python train.py --n_layer=19 --d_model=384 --n_head=6 --n_kv_head=6 --head_dim=64 --d_mlp=1536 --vocab_size=4096 --activation="gelu" --norm="layernorm" --norm_place="pre" --norm_eps=1e-06 --positions="learned" --qk_norm=false --attn_scale=0.125 --bias="none" --tie_embeddings=true --parallel_block=false --extras=["capped logits"] --init="uniform" --init_std_qkv=0.0375 --init_std_o=0.00609 --init_std_up=0.0375 --init_std_down=0.00304 --init_out_by_depth=true --optimizer="adamw" --lr=0.00129 --beta1=0.9 --beta2=0.99 --weight_decay=0.41 --lr_head=0.00891 --warmup_steps=298 --schedule="wsd" --decay_fraction=0.709 --decay_shape="linear" --final_lr_fraction=0.0 --batch_tokens=65536 --seq_len=1024 --doc_mask=false --train_tokens=425100000 --steps=6487 --dataset="wikipedia_en"
Each number is 500 + 40 x the weight over its row's rms, rounded and kept within 0 to 999. Layers, rows and columns count from 0. Numbers have three digits each. The size before them is the row's rms in percent of the matrix's.

# layer 3 MLP down, 384x1536, rms 0.04, rows 344-383, columns 512-767
098:459501455471501486543536527462467464454488489448479481487473457509473445410536515452483530436490508463462409539448488481501492526484483483529539469475548505478535500509536463500486550568488444492492535455453437460525504486537412516525475445569488535547604469538543503481506502460478566559516474467502494527488539510488498447484527489489427513474491502485517542503467499483506474496508460537453500485563434492451561473492619575482474484591497486554508464432492515554546525502508485482544466524508489502439519448474387464433481480549486471453462496483503457540483495519541377495554548578541520484451532508468488519491565464520516440434512550576506515506516464541489527474519510480556539513438436446491527448476536449533510605569496453512479566477486464443516529461434487
101:558454480484487467471542444510509606522503467457494506524501489432505499411456527449453500467456481582496533536463526559500449474488508515513416560480504512525475512466574470508533551442507511472468482436466491534477519543513459498538499430473434496559538526540473525550523466489523457472461476479487434492534473513509402591539494517456500502503495494597482513504497512561495516572449531543535494470456479452482538460452480468442478409402454479479515538463513522490454539422530508475497514537516552477493446480497514493516426486498435472472493443484474525484512501536480456479571459452508498519504475461460508444507420451451536530463585515530504606455503472481505467476512447458463505449443457509430441487487468454497486485591485483468484520471537460515540439490537505
093:469495468500497517445533459512450504553526456524562503532545472425527504590495527486524468434509519462510521445515490470482521517522512481522488511550507551626520510535458557455494491467527533513499477542541539455499578524490562529542548467470541471507471550482498526407515308509526480532543469545551510501515552517619516470471485506492491457511586527493463508522501524453474529467524568467463528468483536526528483459522515507508446487451517588471514511502539504534506500510532516474519549511486469567544487496498532482507516512499526488475458512492456510405513487491511539530428491514559471505511581506525497542504454509496495524518486485519537537529478495532502464459505540461480564538514489487507429493478497526502520610486528479571503528522478510500535458477530541
083:450522488479465544499484490511535547419478516599505511484537538460500419560531489549526469479531487391490479478440559462539442482537453506555476425510497492537510510534468477480482477506498503499536457502462503481480530563477383535534522470535484457523497500509516501486481395535509528486471455478488505436460551522538475542506516515489452566453563384517491522528580495519499467444498502389452444488507517505542457531561462472503526524565470547546540448417519444445495519505501563518511538517585455540480491519433440548534510546518482467511533561436531421484542478445487498521478458535466476505524477504554433485448489544450508451526430527513427449409478522509508497496491525513525491473494500537502580474504491528566514553419473466491500463439506525473478452423397518
097:517526586505470504526546502521512431575533488576595453555471438459470520542538496515500516495480576525427497447466495541498468514541502533520513549508514503409477523493506482559496543536510548557504488519489452493518456483558546505558422600519513513516526530502472542575455576488557444442503568548497457463519478475470501455466502537500528415498516455485516463499535462488445494502536505532434540542531485450527474506552530491458515506461489575518527486578541504517492502492482543526569508535597445545411552557479547528576455507507589539494501551456480517462461450473503507502496469543468497501541481520480438528529438502524504547572465452486547545485514577521473489485516604480624486499615487520505529452523456495550525513453489503482495404476505533612454518539541511
103:495524452536465469529474457469421485484551505523477481483565482568451557550458479484451540507482487513504460455540519568507513539451492449477491503491510449500480515459554493506556548540503478494394549477484473483514460472464445439513475411543500481564561498507550519527489505444496536489434510532468456504526465544451490423506508503488498458521635499543484493486486496477510505469542503455560493454504403453517489439582552549490448514498499507447550537495560458546441459533535464424496599487518488495490565463491584486408502495489471597459486487502533428449530507445439443554477501482495489506463545493537560424512527462469536488444543499494529481452497525460437495517498516500515483535451514536423561508475502461458428521573543515456521462511474505463481558439527466
109:517491516528513522536499470523465552484558474482483481525605541528473471475472481497509451562531487537482512537450514566553499504514494500504516471490503533591537536484479480488496524486493501488504499499434463529581541476577477465589450519468504543486474583465574518550466457528453502521549473474469491494531468492495520494516527458479437537529472450492503411490499479387523439461501523503460503466486514464517499477521467486498515549521512531501503559529562475515524456549525490494509465470573487476641497509523435533486538497469506567483460541498507534530493465557485534458441446399494532445560467503532515534455497535475472515527524447527509500513500515474442484459528493517491470503518464529528483503494509470365502483413524489484389501522499496511516597457487499
100:505534481492520490514501562557440558459554472510418482482509487514459472426433500537541528557457503486448547582505447513502475480488493564528388523515494459506499603510529499508487574512472519523532520429521487500487512516397511506444510481513467517519531455530529512613522523537480460510524485476513529501501497554495499546560627484511561456460612461519518501452478501529479501535486508486496501512529509487505477524447570536488474527569504614511518472573558474508475509595513490514484503487590486538442526466521499443407583463517534528483486445449500574512457514556555509508538573466466531434558530496504554522514493515516578601396525458422445573526514423478465465421491457555516510450526448492458494511511494549474534529545508526463468528547504529475470498512515495
101:463511435484509525486371480509483568638512547505483580488453578600470496557555515548578468506533530440457502432470552435452473440417480568463539511482453497470484491501485518491505485498491528538513556520452495524480476476500530457453477490532571545522517527455445446555509479518468467523480526530505532606418508437428503502539568609497485472491529481561525560501494531426501500486481472530559520565519461536484466476502445447478473573487477524520529570475503495388594492534504480541533505523540508465554516538445542483543441487449515441452483535516509509538511514490468542547462432476456535475536509538505516507517537485511545479462433451526512508550500473509508477609515481493519459430532463464521462516455504473566494489567496539451530551647430515491474557555522498
107:512521532539520493458485502523528421519489501459473520521406457420530516457532472473515411506496549580520462569549558577468468540519527574520500476519531532443534533515506496519550461528471480469458502520538511528456569471508528503476521479510533479560473502571496498480555482513471495520483515513539526445499522484518569506515537448599496425514432529496534510497459497461508494478493557475529521529538500491494540480561530554492444454523568420523474461556532521609457517497506462476504504480452495536464554451552581535462474453517495536505492482536549455447464514480514523513534511501477448523464476514568538530580489495530515512544547491440517445574500534508524510491494508579512474539509489476542464517550485546457508485592530555490576531489494481546472478472506515
119:524491518545526535595515480527530437544514502615480499525543566491564492436512497469538526513528528491494541462486536485505536517488548526504532544564489521493471435518576567510520489529526541543557465524586517546457509478552528536498574518518526486525435534537504512477546526457515513524533539528514559500431486479488552505461502524517518520540559502592568507516504538441552495505496581575500545478486525558538523488516517518512510506481577508536560536497549534465530517503477518519520552510508492554588539534516588518511525511514549536565515510546545556528524510519533521473430524415588610494561511504542472538485545513552519489534478550487558554526488444489571556585529500579446468517430512513520498542520499535524518498491530579546504521514503555517477550521506547
095:547490453470499538519555501484484523477532508525545529564596523516517486569508508534528498482491506444446494554432543509578555480551589535408441421486485547521502496485421543525500421526500502437531586508494476507486519490401479496481483479450536572427471455498435410502468563528464528469501515482519474454442439548465498481570538460525580557505499472464537497508534441548476488485566504524520467432531527517504497416581476489474490503440493468534500513524454474469538428527492488484567517460498484446515491502475498513446522557507508550533481502448508506570547535510483523469464479537482474445486557507564539486458534431493493425497534527431527552466562465449524514519481526524496568478533504491452470500503530525467508461550488471514478474521470542494503434423456529
116:444420469453443468499438518467414466540509460512497492470510419487439520499490425459458564419469483485506435530479513500499463452458479472448573436449494479498508499503502500459417556503488449459431464465528501438436458526523475467483477477454478460469479480512422461525534439508511509443441521456537472542480465532532484513464493498466484461478448507502432489473528514503450523480434468450441488490423526412498504529466523478462485437511430516476482424474477454459473458407500517498463532520392505468431462440451463499490541547488438543399472454593426513516454492506467570459542439514521438507498452485504437410480441469436424445442448466534497528404447500544497486493473467452510478525517464509491498463482509501535453574444456411497488572546511428470450491452516439
092:430441538473469463476458484492458510490491460543432443525536517464507555519578499528463516536538473502476485492507520523555484524533517487465437455462513510488500524567489479498395496499545461514495552502445474492485556492533513486495491485475508519514396534482565477489458577515487507459528489556536437425519504516542473472496492498472526416477519557470514567535444487477573506507518554489500499481498498516483508471550535465478431463474426510501605510446514518521547522532470519488548446472498546443525530579405502500422469513489433534509406519509523526523521607489490433504537428476465485534469488515515531545440505517444501495492458426491548572476490515532507544444487447498541436468491461532422534487496436516450521444500522448487562547537463623490491529468531495
102:548479557500482467532496492521545513439482470472479499485478474469568550531451525551484525538444529503460516508610506474519582499499532537504542578494541469541496506468459517513382537508467585552493531467482464488490544435494523509509508455519532575479517508511509519475499560483548519528501561516454562488507490587550523514471526499479574440500608492584510503500527525380490547497513499482553532553520507541525465459490453579520463508494469503538466498471470537456466495506546495457540466513495529545441488483533532485460494536502542633506478444497545577427479593483496460512514499465525495553589516492527537516514524484491517592460441517551485475562515505526462523550522484483538482526483517505430474525453545522506536501594516526478505518555554513466475483541525506
105:526489505569496499552560523558495550462516538483503508521550567562525520491501618475497439506503530470510499541503507541512530551542498453577460497536489512500511479504496514548441465526522493535493451512457440488528507529494575524463433500541516522514432525519549514531455516494500472553504526478479523418517555531449531475540464482486556515523483473494511486516483525492532537519509352490558441512502526475501456520493485454569460493522485506510527512523553509535486538523504424583493523442542462500543504454577487513516537554522496448504515506536464457524515534482538504500537545427460545447538493510524533492525484501520513515492555484450523440519548513535448498518510527582604469513543437538498435531522447527467495570414547490520519515585499519473496557519493517
099:548524542459529533539573526504506460450545553491471470540471530564421505445463498516462461481522512470541486557545498527580484536508478496510481462501484501457498461484460509492422421432473447481560501471474491517485507472513494481392426495510474522451497453537490434518521539486469533458469520442463461435452535570452506561566388485444510487569585473481507494494503494404511460507585506507507574540493494500530461480404516481470518474504516585474547543542516466404520452519448472504471488463483504427426517548498517490422545489529470598462582570490481440583476574550453500499499496527505430468456503494552530543530501535491478489452488488462493507473579549482502528516504555575485516521543537525499446491460532525490526467512490574516555463534482479463500539488497476
094:518481513492551506529601512450496505486489544491508534484469554491493523505541506522484531501494445519466435481461566505556513496469480445508576513525486482499477528480545514554502463479483487538558492602509524508467501484586427492498501468561488574505494485555457430495529499525543523468504468479492506572552437448556544604573489566515414584568658480484520412534550460472497533480509565545476455506451585436501465475441536536481455520515434527511500534595487548511466549539444541474465388538496466534503401437501471480510532483467503503544465514549440556530500561493504539484452507519488525509532505500523525487486552535466540510462555434526527560479443489551484496395506434524475439457529458499615579468600524527591484480549422475558530481575494525479476556489492494
110:539497474463503492560584484538486539492543583495463551531560563592431480521485471511511522510484504515527442495491494517497446481501502459481480486490525489489504550459569457518457513538472481486443497468454523521495413463579467475384444428499462476522560494551504545473506543445478496490400449446488483520457491505500424470527455424457477534498536534428514513477474549463503508495509458496457471470463475470504471464511510473463481452626498484514514533560495479472526527480488506430452472571526535488486533406485474524482483482523446543519521544494519455590569561482450496470452491508502512475556573507514521469425423585504424398506492541557425522528477543491512538474540443502514519438493479539453547545482459466521455492527513494448507460580540501554525686444495463
099:512470522480529507539582610506503587482509583429471498512492485497555542507492545452523459448517548397409490601528501485503531507496488474503499489508492521500496516450542495556497500488490521504495468484445506485501531501574522478485508484508495473517532479492574530563488489456506490472446520504514429557485433620547457526501477506462495491514433516415446503516481490464469520515488470526508493466543454462503519450437509542514467495454442350495507482474462489524516553475476472497506482499520572449448523489510489467492559554542508471506434484508522511518560571529531399472543477489556510543498501487488507504463460554458503499496524545491497531383439500492462526440494508434484468458466433511488535493479581479410493521530492494511508471541539475437496548511477501
107:552558513456478488548456459527533418512480494524547445510526470442542641458528534492535482458523468566520592534444513564535489514530500541489487499516538524577541524538486574473537497497512484557508488546516465565543417415574535464546528544518495517437464503488509447495485532550476477510540511487460447519519515424525524511481545575489554489521561502501480573519537518569492458488446590464495543525517482527467475523510486549487521495453519505521483558491521493466489481553488504515489558489494531538547491637500511471460440458462491544516474497450547513483490464513523574465553523483523487514554475526489535687531518558493556535492480468587527487435513554522405510500474495406488543531509536495539504506514452559481440548530513529480495518431519550524418462502486502
102:520466528435503488551459526446481436497467481403479528523559509532422513467518484535495477494504468481534491515505530469474501472519481536488472508479468486431489483447572479535540467589504514492428457507520532501502488516603568468516489437545469399524493515472448517524459517482479527497485508517547449443463466489481497642481589449499446535535459562450456526479446452599452545488463551554467452518442498448459356562495514476461566470458488551487507496472466499521513477493523427517515412481511507521464457491525461519583511549497497515544491479512471470583548532459490497470474449433511561433481527479489514608483498524504440410484421488556475574494501475523635564470510520475470541458495425523477437467507543533538442474503504460487541503627500520555448604497485496
098:508517443500505456482416498485487508528499497527476518481465493458468544589523479462521566460445494519495519479538472581478512512475478539516475538477532466463477434491482444470510456483459531531470464507568493477476466441513485513461493481507511453553434543569446508518476546521501493508458473537449509449464578538478475401436473563509540543479510500551568474502504545534453496486541527441523486520533524568510561524506429493573502561502495472565510502443477497438446453522501497553425560502542483525390508483524487484501451455510490475492520497552537563460519408509474435514436503415480560500493474496524490504526464502487556497528447507440469537538511561476533510491540469590551488453457445478479400519574517512486457544493547521458478439485439432541491448526492509
096:446489446469527534481553481553456520558574452523537501502586458510505492536535500470471644490481446520486488558503511496535478497466479499482522484443518516504474547482504527540467526478522471527555406485455514538547500520472460555542448461450487586433451478471498507537541413432530531473561479433489503466486571384550565555489448445472565448495497467548479524509574444494482448490465558554543488414508481419466526497470555562493464426487454596451453490449482507507494473506482512463520543445517538492575483523507572476457416379435512494478524500384459465449541448469491460479534536467540470467488556464488437469527507484472501448464517499518440527458521476506450474481522478421477496499431541498425547515446512481534538465398535532461502560476554454436568505456538555
098:541432472523507505447490509439475556454488513441562491511485479476513505511521509450492432509497530464476533474440479500479471468528527505453492516417447496452503447485532499520551508503472502492549548421514545459616449419537531511543489435503482448581527516469484570495575453470495458465450494501532514476559410539430446524493490489450479482515366526450437543498453479506473470448511408567490456539551446459504563469444526535483537497456454551536465469594500474498549483463461548519509483466521496488477456502532501485543510506514527437479479464474506473476464523437494488537481540612446525498496409483529436472535504475458514600549488448472494499447437544506561468540519452533477564475523496491509508469442435469563428443518456450513480522542453463442457471492484461
103:477504453458507514500524511503509562483516538513461482503495493459505499553544488530538526521509469481458533512447517526475469528474528486496470436489492479467462521476473467484467509555515526525502531466476483493476437508432456499497465519503492476582528487510543478496474527385539492486489472477450541475546507480502523513490394412528537491419569470466456536519621430448528402495487539505520520489507495509556514516410514522496523489592514534565510511529521504538494507475516537556469557462563513494537523448518468485400506507505486509482519574526601437450515445540517461575481484466486495490517485476494422537522511462505591578472503447446485450462475605499467497471528453498453556547556506557449520514444509504508450533506521512513490437412414439539516536529468491
099:492541470474465493560504546575507510484471510528423464468510477541507417470450482478463558543462517462497458497515505489521467513471497476473491524546589507492444506508548488462494495513522453450496522527502509456494447487415439551448494519506491453393524482483455492433489482535516479534436483531556497557475513529508474493450556518504532565527420473437480449469497548433484560530467476509437532523484504569513474516343508493512456498461457462531554508572496471488535510472459512455459569495447544490499445503538428547487478417507498555487494527498452483491527450488431497529522515542446446505537505509533485428483495390522573458602569487561487471503564524500507518506489512477552484448531462497491528527495523490500478562439489470513472506375594513498536467482460461
096:497467491541535502466481534454537534461511479497499566498439488542497458459459473512516469487514496437519496467523573445501567520571518513507475446519483485542475523452498499551556485424471502530500462476515529462494469575516478489454529496533507470478498467504467449535539426515546555514519495546487555537414487567460509534524491515515533476457502519444526545535427480509500475477499533514503498509483514456521535470546463595507500484494497526523531452534483502487518516494512584493524471551614528535409525481549507494487559455477534490511438536479450466471518519471509476491443456461521457455514461518573520510567496545458536449521568512489504533528536502492602522528502520518474558442535475448484433562611497502486517459493503499491543464519482476527530500497433495
111:387400466519443447458500483515438496526497431494510524512546495506447536503507456479494501468470452431510455500475448433546492460496516457426520456415433505526501564486541440514465478440487466427455494451473460437515462435519440458495476447484492487528458477484493541513487442542457530445483457469540485488477476476525492502476550463429497498480511503471437486472506465474423479432452493512441431484414446433488416527511475474451494483474474477481441470526487488484461483467493458490475465510463510500509463465438525493535492492474497458422527439464496460511516503497467525479544471465470442474483503506462512487469468496449501435558509507495516504527455504477507439465431520478491448468508415504521550450542510477464493483530550498489445505571496423517506463442485483
110:433475499447441466515504478512486487480511496538505489447495515508518494500495476490462439425455483406583460540464465470550467478544497430508457502469505482517489490520506468461500555515481445467471494488472448434563510527498464429498497480514531525473521523446570519436488489546508496417493461494502464468457458432474511524479459461541469511540444491476447473495507524484480517442466472458445486495430501489478491505428479499454525518518516509516467492479544461542428524435514534519460470480415463528471458473530504530463493418475519425445545453494459505537505484458502558490489560473454478479520522463514488488431495555450457528511506583490485503502461488470502448468481496480447490465505438496519417474435558502471532582391474472482459459544547503439476463472468485
104:444487522480472469468498518451517478477498418439520524540541449407463506549461458485480586532482540456504431500517436531493478458483481502451429542513522497474511498478511447484468482548476507431511424501481469442451535523580466527427426455493472545524457512483449506508470472521487516557508453472536455487478581522502480554464539512467390426555505465501501525482469488618503519485449450498459438461483476524439521502501554476439515502442449535499482472477501467515469492442472459509500449521514502504512513435452499489512436522505487577527484484553515504542466522535490453488508568479464489485512416455475491515484493523499568390474489501577494583497394411519538541396471458518557540476495464489475459462550547526464473427491502485467482576505419536474537449493525477
099:587530544463536506498505474570497586503490497504497526458550465487508515577553493449518494476505511601468461553420527552554508531459535532508523465540500483490575475526475504499585480445503495502533550548466513553475514500442443509490501513450546516525451443522514508503534564638511524582531510461455559452495433517495513496491389502502514499483585480566524446499463510489555517535515595444579546522540510521490482468407549444496481468466551482483572538457518559513535470469538515458550477493531523492577547500467504483457514435497531549561567555517557480529478493538547537482460550513560556483555488531499523534438530422525505470544531491503535453471545588502495532560555492558518475440527475486505447541440474517513493414500533493489474441452461485450497507511518485
098:519538487439487535559497499461502556504479601456413518481479532473507449480464502519510466607496501470530482507515532486509464495473501486521537429514528545463518508514437471505438475474483496435558535458530467523444508502471494502514501493516422527481544537520536474560482608485528454462458508473543463475452460537490527418485517519539450515467552572553535490484496497548485444497476542508524462472484476429512555527511444429476493481566459413517561498538488488550479490538498526555492418582540487495475431465472517455437431509502427422484556436543540563515441446527483475511509445449497460490506548501477484547532499518465509461508509627463518502535485537470502453496532526452493441525616483460521465525468483531559478545534553560467543544537586495528500533492448532
103:502474407472474476407525519454458441527480503466448497486539488495516422418460416534482503501492482536506480491540479458489535469494524421443534485460465458492512574475541497512553543540479477457492485504485532467505474527496424475450447496495472508447555512492538477479604497608480546485462479527539458538505510442493475479542419408505466494529502441446477506479492427514494597525511455494509472446504544442478474508501553590526495455523498504496478491395525483515534497485468469461477486534497556493507531466491421467474478530476500613514322518437523471499440501443464607461457542471470509464551526466511529504501447541468548458494526522433508469469432450468500477413499471471480505440440466502487483462511481489515516423489501454495547445468438558532547416425420490
100:437527498495463492473456593540506439511465514492434561529449491428516478522520508564500443472548551477503480503503401491380539494502447503570489483441477488446538459523521514502480515468514525401516498540460469459471563491544538445538489523532463523550485531518463569575481484527518547520477483530519538490444447563490507484524475502559388535497400601529499549504496482516433540479475543522497465507376501451487488548612418421456543552450482518525489491499511441509486501486473464523473446513484483501427523431482443499555520543460494502473523481519513553516436517514497449533500489495505464578437564506496507523452532507455465549473510462518509480506535475449480449512474485451507506456447450443527467481550492465448571403521535503467423460537528500549493521480511508
100:466562544463549530510500487513519482508476515535413513517564415477468502506513415467503485466469463449458518535464498571596489505497446522510474496538514529528553447476441493472457515507510457498456579441509481489557456528562534558478536514534479532514460511504510513468592449597570569475531493523556434486491548499557468580533574568457498510504370485535530420538420526627540510537495513527536554500522559577484478453551513535515526518415548531510575496535563514426519491533490503494534523491483508518539489582493603540418446552492525489490494527470502557492391553522475488540426464527555461446539491487492485477486493476487498494454528560492551496523543455487507458453491469561564515506529527483587499482498491515455493401559524471507516510495492534477440496446528469
086:530499506569465502486570477490569522566600540505494594542415527513521495464530497526589418558538570421506478564512498477524483518523492530592578494493471530494482464531540545482483483577499570463537531502551564487513543450561445500509467515577538440442514541564434492535561497403460467524443492528534514501528542530500471480480537574555439563522471460523532513512515549431545526505530476533473510515546571465473549508565543572521519482476537500528534490499608507420471475511527495559536508468471533481457508482478476503520572455557488474496462557566473570563542533474463498561475512492498507487452412534527502566579486533531543444573415513517498592527443560551513555510540524502515547500501553454589471514492469490509495654503522525495610517568523608455529495504545481
099:534551547450499512475576496513474457433472447543517472478483561511530506429536489499493568531487537577421503498532541556483479526441529498455483480536484456537523458535525521511535519499489486578512472503536566502464513512511527500517572504532523536471393509464518481550432382525508479509563528466507486447562467485511478499498416492453512445559490476487579475519524508572492499525473404516496498510476459556479407519472431541464480447533485440464543521546515500582563509547486518506504563478516502507495476526436508509482565538492522530557471482561544538479497452521515498510530533544485563510459511496490526507525541535510506511464474537470569432474562481515432567478552482480580544518485470514462476515538577540478430587599461546532534461467453530424450405461501533
088:515571477535507481510490557446518543537488542525517524536531502544541452500484511561517495499483490514469489496602524510465453554491568462539504502501449477439498505479495440534425536474513527456464521519499516475412561531465446528527452493561455562514517477496521485539489468504517524504442516476460474484488480496520492484574594454511455568523440564395440522462482492395503490482527452530515523475529516512558413464537532574450571535474457467542438508493484501497505506522512509565487439491513506507528482512475404524511468492495487471477462530487474494476451537496469517500481482509443462507460493498509490481515535498521478499502514528441514536452531512537513553438506521466450473502522573499476461477522447529535573565469458472467448534572486530492462535503486511
102:480463564513492486550415516513454481441539437482559514536464452450496490387475518521515531474475497534469490536464474453484479477481456472515528491483508553484543528508550482480523474531524477478525504534561449526560555470547503572531469590481461474532568498487579516509506571499481452520453470453510466560518545456462466460526516568517480544533445505544519481528476482619568492465484448475455433510467448518513543490510482487460541548527536520467487512395500517498454531475525487494554545549534452532476527471548494432508528564462449532523467471564535461458452468507491483507492407501478529520460520532464551595495528529506449522458437442527519449508520445487502477430468528478573486498466501578517472492498517451536458502541536486538523531521407478393420456481484477